{
  "init_std_up": 0.0293,
  "lr": 0.00559,
  "beta2": 0.99,
  "schedule": "wsd",
  "steps": 2897
}
Each number is 128 + 24 x the weight over its row's rms, rounded and kept within 0 to 255. Layers, rows and columns count from 0. Numbers have three digits each. The size before them is the row's rms in percent of the matrix's.

# layer 2 attention query, 384x384, rms 0.121, rows 18-57,81-121,145-185,209-248,273-312,337-376, columns 336-383
115:114123153097116155176147114121118118129166089121117123097133142178087158121134151119155144123120117143106135126101137148104088127145149105158076
115:111133154149099149153105153136148127115106167090118136143160099129092126157137149103128115120082087099113173169150090145125156116056133099133164
114:120077104136134124154102139118136129145106127111147109116135157173131152112154101108122141175128126091115089149126181121123142116115119162124072
108:111122150116135134113163107133138077141106173122118118136109106109150096141087111129144146136126119147117138120137118101139131137113123165114107
110:109122151114170165128132159132132098119142157143148083114116178109131127181143107112127131168103125111130179145147126112124136098177126142094118
110:086132079146111134075131110109086139106110101131151151098091140116142105144130117121121076112137100094122080103106123130145177137136139129167160
118:135073154129118123120111108124112145140134148111111121158152140107119139158113146139138149119147133166160160092128114111065114134124125163092113
116:169101111156120155130126150098113153129133165121136126122138112126159148185101135141127135114125122156136115141129120069108134151130170125141162
116:150160110109115140137136145120133147118148117120111149125094142133120130112145103108118160141135119114139146140112125170130101135115132104132138
117:140129104170147115106102101133114097075115179138123153088097108145108133124141112138128152127106135122113111106127157126119132134118133155119147
122:149098108154135101143112142173126107123132117155147098150157130124118113123123120147103161074130136077117098124121171106098135174139164147177182
116:130132141105133146060089145112129160130109117167084177144106170100159116116129111098162154151112150146135094140181120144118126171132163124136134
111:146150147089138111119091128125133146109135112138089143110110134167153090106112090164097111130125133119128150131141099132120144087179122128153104
119:134074146141120131176127140120112120139123139123101130106139088119147142102106120157103127149095111118169110099096122112154132117108087116146170
070:065130160078108090136151161097123107162141133055105112129106159145113124090123081123136107095133125107138107125132129156169113104130128095140086
086:163154187120114157149147138119127131144141177072123159092141149080096117112097117175133119115143158113147141159144139099095131120137098121144102
077:119124190138136146154151133133139095140162126136138103085156147177104132157064157159084147113107145105147181134102123098123159155116108125077112
095:150124144111142143102130140101149092108128146104158109168104155141173099143150154116116148121157133125126130181129108120169115092126151129136099
084:136111112103079129101109150110101118105146094159083143141113117098101128116150115190124187122132163106151133135171089169139141131095142129136104
093:113097111144092104111177128079127104113116151119164098132120082117127134169138128075115130149135157122111106137130137112183153083119147177138123
099:121122111118113146153139107105119163084158117133107148189142123125091179133116152143131110100157107085164116184121160137107108197102144099120152
092:142113101124103112125135120130133138107100148117128152167131117155138132151137137113155125131142111103099129136131148150103177174105114140113151
120:121173113092101104059096150134083160133150076135138088129155100140172117140165140155144148150142165115114109089068082118117091099125110121168138
109:107155145138115123114077113177124122126148133119145098131158110123132088156134148144163141122130101084127131137144102153114106155064129138134136
096:140145099116130159139156128098144107136093099146098143104115134125111092114165106115147136132132130114134112067110139125093113084162137159121062
101:114124089139110128119148127065137125104098163160089149102107119151169107048101129122105138149146155156124117148139140134106120106112128171110131
102:133133137110143155136185106138126135137132113136105151101175145144107122117130131136161131070077072138070162135113153128142132094119124138120142
111:119170149123142158081168155089153110126143169126128131156158163128142120155093069117118110109082057163134082152115113118165110106130120145078114
115:090064113158127068143151173093088101142134147136118162094111136133116093152150104142150128151157126118112125139153149117116159129103136121148131
116:121146132102121111155120107146130196152152129126114142119124116156120187138130139124112094109138147090075159128127154143152118152050145117148115
110:105121142122111093124146127133100111133101170132099111168171119106110142141129101147135110091126128143166117093139127089104140153125100122151130
110:102109140141120134132156150100129142160093163116124153183140135118120138143124146110098105159152045147114140111088153120123130096128112128126114
106:149175144139127148131087119105113140132096128113099077143130115107149098166116092092156125156114147142138132148121142165137142107159105128115113
105:130120105128098132158159152115113116122107168124143155122145108116099140111086083126162113100158106118148113176154150143151157154103138161118098
117:140120095119128119111136131143105103145153123132158090165148126124108140093126108134149121192147163138153131105120147134126182139096121133152157
113:116081119110108115096118125098198133098117143207119123159152145118143129125163136126096076119115196150113146119139144144148110138132123081125146
117:097174104091142115134097116088123105122150134160161179142133120132138122145114116118126076095128128136129103155099112131134096103153115081119110
119:105153127120137151170135117096113131164147137116162121124146092119161108131130133144103115161155122145129101107126124168120143140103127085186141
113:125153148117090092164131106086088158144123162152136120121101083141088084105132135134112115144115139128102141161144131122138094122135129082130164
116:129133097104117107113120132112152119126098145188100095115105129104125157153146146128108082097132091086126105135119122100131123103082092177082148
105:100127112115102119125155105155143117136122126157167138191130100124090156096094105107128145129112110116102127154133121132121094095140156133077127
105:114119137103160137136124122143117113167114152111148150132135140089111121107107076146154116168137094121151146113121122127135086105097132121087167
100:129126102124126160136097113107110104148142118117134144132116111152119120124135120152119150159126137110156114159128102167121110132128124121152107
103:150119125132150183114134099132112168129156125093122141130121094127135133087113095115155104165135130148116124109114116104120126132142096130145094
110:156133121120124122166118133150111105136164078117109136137159106157095135136167126131131114144118175078135122113131126072115137100126135148108130
115:142193123139141134105141136114151091120127123135097123146137109142133115139183100120116141125113134122150097128152169120093150124162107170128133
103:136104119133108123140087125123084131150115165107125134091116107101144116139151107130154161109138079105108090136183141147166156141142107116168107
108:145143126149153131093117119108150146086116147087145169145137147138164132102143104111137111101129119129181188150131178125108155130127120111148175
116:132099110139111124087126089112139117138096156102151182128122121079134128133133134119110147145112148110141144155140113096127147122151081129126134
098:119118113119137105180131170119112132090151149161117111095126151128121095144117109157130086131163164129131158149126054163151138133131100144148114
108:141123141137173137118151130103121108156133138078096120087116115145117168124150135130148145080111115112123092134171134145176114074101209136114099
111:134141116118099148163099169127142116154118097133119100146115114153154148173109117148124184150151182108131123084163137089086128147125126145168148
098:095122123157104153174085111124128144112115157148137127130155122123125145108139129143098150120134121144126121140156106087093129125162111077121158
106:143170102157132111127104168140113151111151127108121141137152114128086146172153120138175105132131134118170073136112100143096120123156133094115104
108:124126119121121089128100108159108108122103075160168119177132124149129172148106159105127100175086159117112126115106134122146154167124116158111214
066:170085174147138081144158155113121094114142194119116142123100124151130131168174113116182122137119135157178158152140144067134183137104138079160108
088:107107156111111099157167118129157107114168150152138107145103150127141134197104139089149069110149118147112162089106148132115118123138166136138118
072:137118127147146147186150135126172142131136163127112123166118140159097117164108094125140120121139152160111122109097158116115155132124112111175096
074:111118131125066115092077158112100128147087126119103138127105159132110139168130150145116097114148100104101118114135119134131108118144145177109153
072:098118120098207134155151149150127126155184107143141105135171156151168133157165150160112128144169151125130132098134121169188109116138174129149181
077:127087112132104126125161151122115135107125185112175154116114182138150116104114110101149131132054170112077151127185161127137103133107101132138121
076:117122146178107131130154168143189100126139120145144102169123121148136124159111152108118135117112139092126084100085105149178147121135153142060065
064:115092139174103163153117148134152093171105105156125147135149136179131151125138134125112155116111149099105142133139085127132159096128131158115093
093:105134165167078118149143130143090129104119174141135102105116140079119104168118108172131104137098127154124118066147131121115149166108128123153105
096:124134119124157163130070097140139083149110091070110150107106156160130128137141191161135115123133166112122099136117122104144142098166072138150077
081:175145133135102125166153114081076178100116149140125132122159101108170093133083104140098131133108098144126139141134118129141139099109143136107134
086:100141127120135126156144108132122151161119122118162136097146162138131152120120167112118129143149163124147135161150124093116201098110140102114086
102:123145143127118148166137125097139137116152126126112116135108135146114140131169109138133104101148131147126098136092101106140116160151154177096170
098:109113124154099129137127120143159132176162150094181167131134183113126152161143102118108143129134179128108111117102095099125165119154158118119079
100:094131066093184162152131156108111101105132137146115103127138077144118102140137134134162158105118138089111158155169095157105115113119107168157149
106:113157117129123124149116116111163105093114088133089130110156149133112148124096133154113085141138150140194142171134103144117134109108115149145119
101:119139122135123123155162097159142104143123139105124109129155117101129125138102074118141101160121101123117120143091136137117087157110107085126142
106:131142118107116128116112108148146111089199113106119141179148145078128137155108143112148121132129150148142139113105109123153091103148146096172143
109:127129111128115135101173117132099184129117111116144106095140094104116112124140110153144116156154138116132144134161113126135103109126076134134115
113:084105118122118162146202109124113111111161111073165121160105127110125110108098119134188139135105130144145108095099141132086155156114184116148151
115:129072166123150135116142145158106135115142157154147123164130121120140124151146110163166144128114117110100139166105158127103143154124105147107112
096:146096104151165105134121094140099152135119132108104145119107116116139119191139106098131107116135077117092136113142159149135111131153108089115101
109:144100186161151131139172062132116139161133109161131142137140095129129141123150120118151110136066122127112085144095098146095160138107086113131115
106:096120135087138130142119117106137123140122153122152125082131137107135162128122109099137123144140107140148097108128095122141134109160133146131138
105:100115066103112116165116146068130151129124175125117138150156122118093156154147125103135129152128134155133128144193136119126129118163117107084118
114:121141118134120134081146165127123161073134086162135163137140145154078097155129092140129087104140128130145110150110110112155109122127132140166099
092:160133100147148139131133129136134138178126084137109150148048147147174154098145130114119142150144126145137087082146100140155115121138119121110136
087:094130134112147124165100134135146136145078114116138110143141108112122159162132185089115118153092099107131131143110111145126121144128081137126124
086:115148128142094141182133144068128130154109107127128113134119114120179143104106101127166128154141148183168120159162154089134147160101117096125160
087:115140139131150114091149164144114167141145110114116134136159162123169121070115130154134078126151091141089095108129140100148155159150167151096136
091:150111166137159123157163138116099121132131107117145125153063116134119169104169118141166124122138134090169086102156103114108116123119117128106115
093:128153093141103130094130146142023108103119123121121112171119100151101167175044130129104079143129137144133113109117147121140136085090141134098143
092:119153108141109120122107097154117144117128119110172153132115155114111101096114151148089072155139136169118056126114140108089114093103154153133144
091:139118120150157148089106124113156105115105149125091121123136126131091138154102137119162151105145140090143141076150125126091178138102139147098158
093:143147112142118135148127098111115109086126125121118154163135104102130164132098139135131148158136161124157124106100162089121163117192143090141125
089:179117135183133095121120152178137122104099125130129111142110152134089145159105096100152155130146118109093141111085107117134159106137126104089113
090:151143162138143122135134154103105138149108116120159136123174134084113144146122146111086152154135145167115171129137115145144144126127128138133130
091:120132129121146164122133135131104111148117116102154117133112112112150136111112131160127129149124107132150161100106107136109080164132142124157125
097:132148084110123107133122096077143159136144141118105141095100114145119195127161151125154137163117136120129089138183117115128122127142141104125131
089:146100138129122127126123109160139155155132120152120096047145119141149096092128147147151151108104085159121152167116122067094161140195139081153147
091:130132108147087133125137130124133095093154126102127126116109133126107116096128121128112128145081149132152114092096159115149157111176075150092132
103:112138149148106170134137127079169125143133131134072141090146102139151096120135112165127168122131089141092149122098121130155104164113131105149079
105:148127125123100135114186129093161120109131141118197119080129143120106134122149119139151131134153135164145156098095134114140154175116124113146093
099:133122127093120149132106130111102131066134144129145142121119128135120143116119163133111148091148145097104126150092132104106125117111130150106126
095:114148145129110143143138144129144145149123144143117142079132157134105161100107109118132160125167144118081198164111137114098105145111094117123130
094:090147149133183128121144167136103107081080102082171143115158148125125144129129159135091129136153125144138128138080125167136120142097118122119115
092:104150140110080142073141150127048134112115150096090145126121101104154149162119131150151128193133075129145116125119156128121144120132171117111154
091:139111139117169176105105116149132108138161161129138136149135083152118131113171114117161153122129162132145161142082124078138136129133125119167111
079:152142150122122129125155088121153135142152129173125122133145160132130150080121141107150090109108149117156144141152144122144119089174086095126107
093:164121118125084140106157140138164127095139107109126107114125106121131137129137137125132163132125127174123136122105129154110093140087136091201177
090:089090124119135100123096146128152136128143081103137126132161127100158105100134165135102154146114136102113113086133107142120109126138113148103124
088:143134110111123141114125146147137169125156145122129134100174107131109073131136148103139105155107130094097130108143133128161163124151134120139119
089:174148114126159151087124168140116120114168103117125114085076105127152126122104128122131106141125118149062100115107116138121140142141088157120138
086:113172150120174143115124133202150144147126152096129132146124136134111154137146131132132095150116141125109144130128118137153117142113139139047135
097:167116109119132091138145129151086180140096131118128146156101150146166150100156150114107130171122082113107101139160135141136115075157114104144133
085:148114147183150173133133133119132133114105126106138127128099149143172150172094117115079122121126147115150146124106127098132137165103145152106119
083:155127112141109137124148109070101119101103155128132117123107140106073157133118163085140141112101156124153111149137110108148129154149107098158136
095:152136109133107165131090177135118135181109165151091141114122118151112149156122122144152127123146135130103111160105125091141162157098116149133127
094:180158134132102172140138086097138103138147155108120118139150126127186126126141132131137156106112120131110123102123140126081133119148164121137106
096:182147188115130153125171130108152100108131146125156099133130130103122092096133165145178152060140122133124134122115129133128140117115114120141105
090:157104103118132109146126073115151104105146125147113127134116153155126150155158126121158122132188106101133123118099109140150117139104159114139115
091:159109119120106114109115123118111098138090134128131103110091106153109144160122122097154145118140119110136144131137116133096116183123104153114109
092:149153157144127156149135159128151115127146114127084173107149135192143103164147127085133123128088145064099169135159131107131143101131182094117155
089:142152138150094120131138112130151125151116115143117127109148078202155126108120117142178111133187151118146127155131171103125130130143093135111139
089:112172147073115114102135135116094131139104101117116137119128105134146137134118148142121124135147084151168129140155113144158103121099163115132159
090:150154131149101142121137108107139115160106149138123132110172121082116131102088125148108131130128133147095112073113102103128142145093145115150126
085:138113126135093081113179137130148147119092154151171089135141122125122103105142142169110088111130104120137118097149133123109105142139109158140126
086:113112143145147105165135145164126108117132101142145163101128172127141142121169120144140115138122143103154121126109125126143159131104099154131166
092:150134114123164143159135125127121098126130152140161139116141077069107113155135133151090148121131152105109163169128107156120151134140114146156133
091:095105098171091133134099117113127153131135153092163116167145129106152156150120104168159112145177123161123119136141113118097082141087079125169121
093:069142109141125126109122121118090132136114085130140136152162138118121142076115141117137060151139152103111116116153120125138141123124159117114197
092:148118168143140092120147118147149148116125113166132133130144144128113114137119119142120151140118122114106122130131125104139105128123165142151111
096:117134082149120132152163110113107084117159143129122118174111155137122095153096138121128172098164102117149093151116129103130127137132132111150158
089:153116076175166088120102132092143133129111101138162110136143138130100129128123128136142122129127104134136117160107155165131109142137109108145131
093:127151088140168125170159108150136111120107141156129126136149151099120152104107132111102157076117143107147137053105164140105178133125127117093156
090:089147160138117126078169104074136122131159158134145114166123076137122130126077135101118153130167119116122084109102167087120173116183179105144104
096:108091114189118128122124126156131141114111133114129108179088107122112114154129109099150148133111125070092119099127131120133155118097092123131134
096:135158146096098146148146147110139089119091128130094125122160117099102137129084125121067152146109128176167144104131131134154063111131135135130083
086:119106147116181131152152125152174124141116149102132141155158145142163152115136147143116094146097119167149115085142112140154132135119137157105129
088:148135084071096137166113117164122172188111109094127149094136187118127116113114101115177092141100108164122125112141125166109121112161116098155106
089:153117132084128153175135095177113101125166118178135155113115158135126153078126126154164150086122131168108123059170123106146111154167115093126093
087:115143118126114159167149124159125055159141162162107140138131133130108134114115139155178128138118083119134136150176111086126099150105126144136149
087:124114125091091138136147163137106116145090091110114163131097116089108086162155147109109114135114135141139100140117172116196116076133160131151147
100:143112131110154155126136151110204094129120119125166119114091170098115108165106100113134128113163095155116121126162159119157119135120155123150100
121:144170118122113119129121130117137123172142158150074139093185117108167115078159129102110099116109154134085158130099123127146109134130126124120113
112:171105130132060137140123132079090182123134158070121162115121172168144094185157112101141151148128144145093113159105125112089072118168082097125121
091:077128063149184125112150150151134102069092117113126152131061167106152124139162124148095112132134163119151122121097160153161101161107130132149105
093:135104130127100129100133122158076117145125143099132141149111123146111133141139155162157159136107148117129083105081141134150122123135124103141134
089:084111138122144137157146131153116105167161106152140135075100133117167104110108115138209133115123158141119118138123127098164124112152113114143103
088:155148120147115146162164093138113140087112094105127165128140221116116118113117114112092129144139147096169150127129107154138132111104101146132140
097:152117101162138096111082142130129114107088195128134130122124127150190092148103150122144123109159137135096134143104134107133102142121097154125133
094:147123157132133140076128129128154138123124085122093118123154111112121158135110152133157079099120124170091143146138120124139127088142097164148122
087:107097118138145112116136167171134139116115123114122084140114096104116099133112116104159097112107172137153112114151143158170114161129131063135158
084:141096091128126130119136122119138116087101128117143118120072148125078136102168176124129135171118138107130119120111148140148192160099102109097124
090:100099105138175114096135116132108149121114129113141146168122157129157168160166145094157164127152095107108106123081092133108168160135137096117133
090:131187109078069154146123129137159129122113131119136127155155120177144143090143109152082151109093127153165168134137108110089104122056153151137160
092:142115138118152128088098141179114127096154175102146061118106119125155178154125135092090122120136166114131120136130126126159147130137104140124125
089:126126101124094136114090137097088143138157190116162153114126157140117132104091163150132133142120100170110152172127093112110157142112116155140133
092:103151076168078137138108115122156098145123127150125143155141142149099094092145142162133150113110155181111130135163109103118114142128104134122131
087:169156156167122107128146131165118119114174113101104140162126103095116113096137121118123120143146094148125097114147143120141145136073154130113192
093:141129171075133134106141101163112157129179139098162117130120096119080155148118115181141128111154153136117101149148150175134153168069097095139114
095:141123120084078104141117146147154117129084108154137169136139181157139120083160140147116142124128132110095134122103095107120110106106131113124147
087:185073144144131113162138085142111126142101109152085110149092112102092113116161151104127145131152089129126136074106063150144113138131098089123108
086:120142128144117146146134132135103123140107144132103112180151143165113117142184104096146134123114111099131079099108124145113119115137164122122137
094:156140183110122105123131130106183102135097130159087110064115097133136117060115110122159160194116124149082141182145160120099086166132154152128173
097:111143109129116089109126103093106145125075121151089125159115151084127080126144129173174128073137137143129104141142108117149125104132152100105159
102:173114139077158112126156116172140144114140134100144159119161142119130123127127131180142084120142147175111100143149103148137078166127107130113151
098:121105138118119121133169187161122134100106156156093121121110130139095122143102117109120140134160122148151117144109137142111171123106138103125102
098:124153057126135124119110119150082120143169153111173132074131137102130133070109097111144147120127133105145105124112133127115121066152124107144134
109:177120098146145161092117125106086147117116088114158133138140148128097166133103113133108088144164069146135139111140111168128094083124152110084110
107:158119162125138178137140136103142125099121140117124154111139152057097144139142120094136140103145122135161132158081122132104156129138148083113082
093:145101128178114139132125161109150123119127109180122076122127120129109128140098128149131067087133161136111147119146155139140096116108111132124127
097:150146082130143119108121134107127134118084117117189120108127112120131136158164119185127160135157121145078121141130176157142110118123131130122147
097:111123092138137094099151108107118138120132133107129090151110133170151180110106115127117118136141052122108133153144136115130111117122098155122125
104:145100131114125124133127113141129086138112129128097101150139148149090134104135141098141102114146158070178204118112108115137112157119156125121144
105:111167151158121144165095124153095151161147115098137153129132117143155111111153094172085098125147152127110115131107102115149107142173122151169110
108:167139144132134131115131076149087118124150145164153103144136131096114140137100121128104117158108108102165120077103136147161104085148158157126126
098:139134148174147123130139155114123110126105158139152122148134112124106113134134139142134120131121148114184145146151126159110097107138127114104113
105:135098114150096133105134131152141098118135133123159071143137139121158169118106116135107103150089121105142126117118131145149108155117145109144092
122:117162098165112137097138123077112158160129143133150144127143137137136110083149106121111149145116146114124063147171125114132085132126122125177138
098:083132120094139104139095104069131139137120145143147114137124144138133129110131148138123106111141156166041128126137120118097176121145139135143183
106:134143118108128155130128128119135138131136113142100104133146136130172136130127078212154169133127156103148114116145084101137154137153127158152104
038:136126118149129125164194125112142138146108156121065144125139140149115098149120117127133130142069146128147138156152168144117156089097130117170137
062:136161136159185180150179119100143100147154131120151104139161113149109115144079109136127134123133100124126125098130132121127145083153144137129105
059:148167111172102108143100131128129119107150157101162135161115119141125145103167089136098142138100125104127105125125092116157048173150134138074134
076:177159104160159112079100136095144105129131125125162185160115142110121136091169128160177119099159108101173116141096116099141099144124098135114138
066:127138103149100116077148160079103106105137134178135117178106137123117117126148184131128107106150089106133117138103115119149100145146107123114157
084:168122131094127146117110096147144108116108095126178139112136097161106120123106160143130142133132116127126187157096094133111123101098150129150139
089:149157079124096128111167134116135152200130117126122125106085142164143113134158104148124166140151096144131144186122149150105142113149115163160138
103:160114112130089118110135128123126134155148070174122154184081150178097149070135164116139115117144105119131159152065164163093145059086108094134142
104:149173130118135142076082163144127138147156106139145171124116153144130134160152082144143117136122098070126096116135132126176085183136133122138106
118:126111115148172158115116172104140152122117094112158102161123092113110099146115106115102131108099106109163172144117108128167108147103132104115160
109:133147163108132140161091127166141112107127162149135144109170141108130131177109108133169109138159148105175176111153113137142094123077153127152082
104:108104122120078100120096126120128165152097134104112118112117160128128127094118128120178120138106154126076141104131144118119119148127130122146141
108:162137147090119100093088158108163159060127106131144200139149146125127126149124136135112140096178099096134143150118125141147135102093151111087154
110:156142119150108088121114158121134088119153158110142134128110146100136142123157122110109104114100133159164119125108119117167073116105147107129081
104:126118126147144164104145125111139150112111097092143098152144138119176104126138088162127114118120119108133132153188093139084103147122118171168169
108:153123106136125116132120157135137093114162128149112170152127114127127167097151141145115129155112110130166098121113140134130135133129151130146143
101:080129100101153136112183143079100124124121138132126119130125102122144091117133133127124106143124105159139101147126155122136107126105167089127120
108:142108119150146127139162148150142126091104138119117131121118088127096099098122108108118126086134061120134137150122172134145114109139131078137132
106:121128188165143156125103130119152128121138120122081121160140110100085093115083125156124134135158130123136131156158138165116145136090114084144124
106:137097088143150123115115159159121142162149135166118177155129151120080164096126106142173091159102121109145107134115132133099127124139085113133101
096:143152112103132149105117110109136090123164084113179105105150136144090137129118158146144151168170075121172124110125148136143176131124129095151098
107:111090106142154161147146093144127100141167179147091104147138084141141152101130144130127124120132125171076113121148183118109131114151131083122143
104:123158107123175149109119124119135122122125096113090121123122118140131151114076123163181162121147117113163123096145120161147097123170122120115170
110:111148145100123106112117103156171115129100067132101101118146104167148111124156166157122137162132085145108115123163120160124123145137135091145157
109:087141158126090112133136081122146128102147134150105127152179089133126148094122159152123157109101143154120109134160161129131123142148123157095196
124:117123109154096119153120146166116140124120085119103148152100163163099131111153119144124138085103152125117115101129124149133072106117083093138101
104:130132124121147129175152122114138082096097164147109115195145122168099069098106118158086112110127172134128152148089131149107155111156115090163108
116:089125105171065163096102125113098112123154139103109133151148151125100183146111147137122104105129112141134133152128159156148128110053115094105143
102:133115131150074155109102164147110149166099166099120119160158131105126155132120128146120112141140091133177157119135120136124138122134110091127129
111:148100120146129136174166140109157083104112120139194118101125137170136054109128106109115110123140151097140125090142149111132117098094106078160095
120:114151151127119124147153154116115112118117087085145062147149067143126138176141116122152112116138129093114122160115131167128076179093115117097149
112:154135095099112109119115088140124166094103146131100144143125166190132127118127130161128109154116158139147144162147104175116149098116132112137093
108:160096137149133121164135076136131105097116134170130117140143129100120168097109139134124129115124133132147147105150098160102139143083085096165135
110:112129144155143130159104128111100137102126145108111133114081130105116095161100131121121100126125150120111126133159115119168100123094149110142116
115:132089140122112133135117116180116133125102119137140153125086129112166089110135110130101094098121126120191116046137119173124140095111123165151123
106:157154177144164137117138140112118086107186139110090113076138117179127107130105161089095154130120142112104127099123119141149128128130149126149120
106:124119129113100123134151148159138140142145137141146130203152109083147102167157089162118143118080110143144138093146103134126098160127132103125160
099:129098129123133151154176102162094174146145134138135127155127136118138101108137140087157126154100140150134092167173094138137126149160124141093146
115:139117146110098142120155140100152144110112128115130115168147139154156149106121139062120128128126131137108134091121113154125143151152148073163101
115:136132129139127155121077116105118139132117131119116168133112100129095159151160152140162121141158139082121123102100113121148118140053094144153120
063:097083115082155116077130175125084108104094055117132128115086126155112149121169171119101087141128134146153118091109150113171093128152093132065140
084:106117123097120145086149200115160100149099114133155140095122167157163121108146134101110078121137145153117128096108122108124102132159139105116091
102:120140118103122141116121180150125129163144111150100140095141110146111112105187111117131095156147132149162162132138158117135138108140105125145119
108:097107110120088166129121130112147128126123127094112167114149155122154113111148141126114160177152132130139107107125124114107122141170127126118115
134:104133138141164122096137160138132097137113131153123171133108132104171085140138126130115115126144119117090138134099150128124108121131126102156116
112:139097157088152088136143104121138120139138139115146140127095087153114116136136098140137150097129120118103099100107147133091139117101145124086130
135:104103110097147165150102126089123123153113125183143147107112136140179073166136145118141121091168103146118132141110125155120131116127104156145126
121:117128101129099118124101084164153127135116119089108161132141199116120133092112127162105120165127129150139129104148090153112123110107135101123151
114:134120161160157128126103154163112142107109099123153152132113126102077106127133164099147122132146131113127124126093126109142114155147129190092091
119:153135155078152104078123157131162164146142133138130118112134114103137140150126150162133114137134122126156198180116135169126165152129059125113135
116:085102122146111126111137121116141116113119088182145099122130120114161124139124129126170111122129136096164149133134141137138095085115142116138110
101:152105121135107103128131099097138158082113146125117148149097113133119127067118127091146158152109143134111132092140138123128141137133141138119138
113:096170109134143096128132097089091114117120143113139140191105143154141109123123135076108216120113137142092134105163161165121132125108113129124127
113:122121100133128130088170153146166115086153082150161084125138124109099170115109117095109135115126133123122133086169133106148127121120162113112142
110:142100148105077132096135111116165142134145165147094146121118101095120141129145130073141147132146145067133132115127123138089094140110126165135125
102:108135146082152109114132127142148136109153143126154129103128101145148155121152153122131123170137110119154072129149120100142156119117104117114140
109:149128075142070128103157108141094160095128139153141096153132121166101128124122133145103110106145139155088120143123130148125077143127126122120146
116:170142102146123118102149101124123093061132156114151102169136162170097154139112119147111131113149097143127133151134155135106117055094164108127132
113:118138105139121122089170104128144127128118160131147153167134127125153149123092104153159116104126121130152128110158121119098134096155095097162167
097:153092111138105156141075176141120131122098112099151133175150141114113142103131145118113103156121129076166135120132106144143080124109112167100116
106:132105091113150090125147132154110131160140128098148108137107172118124129137090132122112106158122087117069107111130110095127108178132166135121125
114:129146135127107150142088105093133091109141107140081174140141143157147081137141134108089153156132107174164144133112111148129112121108147108110155
124:128162136125160080118173153163141092098124047131124086105123118169137115147152141083136157139170111143129160130150122122122110138125144100107177
111:138132096149166113081096161118122138180143094125150068127110129169147109131113134106150137121147112106125116111119148095135150106151123141139109
113:129107147163127155107102122129154140153129130183113121147181108091136171132098158188122115118118169122101133112148133133180117112143114119109138
# layer 2 attention key, 64x384, rms 0.0845, rows 17-56, columns 336-383
106:112148170119134158113071085128133129114111129121107148133182112171108096141112143114134140150140133108124131158115147149122143145172129095106119
105:115148116074130137148104148179096124150141101132161155091138115094105116146162141108140141135131136144113125121127146162099146127095148153098109
102:171103134083121087129140134135157162169101072098082098139147142112133132115112100088090137144132174112134102121128091083139131148124131174109116
104:126107151103132095130178131136128090114104120106151117073116106144124084162145111109118129173186138162106101163128127138120138105109123145172106
096:105161122183120151146142105150124154156111141103102133163137116126140159120117140108121145120113156163115136114167117131128117128129109135099154
103:123109152139196100116068094135138153142108104139135133131131138120133057145160137100125147168118136153122134173102142116137086120146131136156156
108:087151114136136145137124122141173145110097113153079118125110129114058186097138143105161118114110100112082112147122150118137148111149148142096145
105:128095127122098128130155101117111135153096093108156130087174136099147128118174137122119155172123115161130096113176159137099138133143072148138160
099:126122121150151157106148146098098155127122122158160130099150138149149120133152133128159089107136101139199071129131102132146097092139146146127084
103:110126140103170154103155132127154146125125108098093113140105088071125158132157140112147123100129054097132105087100096126108101103132153151135131
101:144097140119102159116157107145121161129095140109131124082157102137082084120111108157151121145131189143137098196149105139134125116135106140093129
102:130126164162118152102148148124120152109099130116120123152149103115104125129116140098148124121169108097130143122124206154155152119143143116135155
102:113155170183117135114133146117118112108116112135150075096118113094145171115158164128112149111149091111173111161088099118126108135134109089156175
107:125150120144181118162134154155156129164193124162129127114153111083083156121158107157114121122138147112104163158082144148118112109118139139162126
107:086094121148129119114147118157110125134141114148169091093107132115146125141149136071110134131108113143155152114110144154125166124115134163126151
058:139168164118127105167131087138107114125112194117124156152158096138112116134144155130149165090152120159118105162130127123177149213161082104095143
073:125137124107134129149110100141096138109100097129081107153158122091104111097136147119186119154118104125087120153112126128145101166114127138155144
067:180125163139159113173179107156102135118079114118142134106119104120105082131130125119120152106134111112093087158137138094136173142175104127124099
080:147150153161126083078140107089089138119190120123120080149134096119093163122158116156098147135157096100163153130111124123097134110071153134095172
096:087139124103129147119131125109160206149154117126142137106136100126113142120110162139139116133131144146158169071119152143099127105166108119128129
097:129097150110104124121065080145140170132131091091111153124135175133123107099117126131104118117144122152083142121092137111139155145129064152129156
094:110104161144144112127168139118134137113104156152169126156124090134136091189127129135083115114118091131107107078118122135134135137102155143099107
103:136078125110121138082124157095129144092119188118186114097111134163119118142112139132155158127135144126119135160123134143132088147122120109107109
096:115104103119118145147137127132167150144135120150121125108155110156123135138124157112140167133161147142095133145150145101133109141107123086097115
105:096170135183144163167118113135125101134114098113144118111160144159135116140116130135096192150139109122094113113151156138112071137154098137120148
109:133110120126098137153151119082115130156137165155118090106139146153084143116150149097127113134102125177106127141156093115165127122134095112159121
107:141134133119124121159171106132127095132149154146106172170149116124116129134061118135129106089144132138133159116129123127155105111120136123152132
108:138133130140117162138163153140107134131192141133169104072152104093123101115087119140118091127092188155147108110123131147132067133171121101098084
104:092105154112150121181131092136124132156182138148091129112159134121128118128133122124161116136120176120081073142119138166122135146129129148117129
106:140118141156169142180183124138088091118131125171144178168140088141091136116168147141159122129139097131142112161120130108124119168146102103138185
101:138119153138138139137092109114138128175110180124108135102122123173124137101129114148166119092135125144087119114138132134158147165099123132133164
110:150120103140127136098098111103155131108153126123134134124121135111136171137115134125099133136151102130143160066125141168133134084149179105142084
110:119148121144172152141175149139156147126113168149132159083114091111082111150153138145131157131131161130115138111100138127145101150120119109109127
104:118142130147168103147107101160127068109139077145125144118140114164131109130134140120092107104067131112128112106154138117097108113118148154090119
095:115142146083129105121099131122099133110113135136113101125155097104102131123123117130128148108121102120142141120136156078150119184151106160120120
106:154131132117107140145128134125130118111164106157140117116135134107166054166116107097158090116177105110090157097160165146139141102150087128160096
109:133096137155116139117149132106097128102116148087121185123121142106147148152092136126086118105154145166114175166174138116116149157114145136082082
103:111112119103174124138123099102145146151114165141090132110172143087091200134134142120135146125092147128142113070142154141132118160112100109103143
106:106186149134130135123145154129136139111166141141151143166189116072098166144129129145116153133106141114119136101110134144115119131116106158099097
104:115106135087166116120106078128112132114156132088172106076070100138113118155149116132147161127126106118114136129128130141133148099125123131168092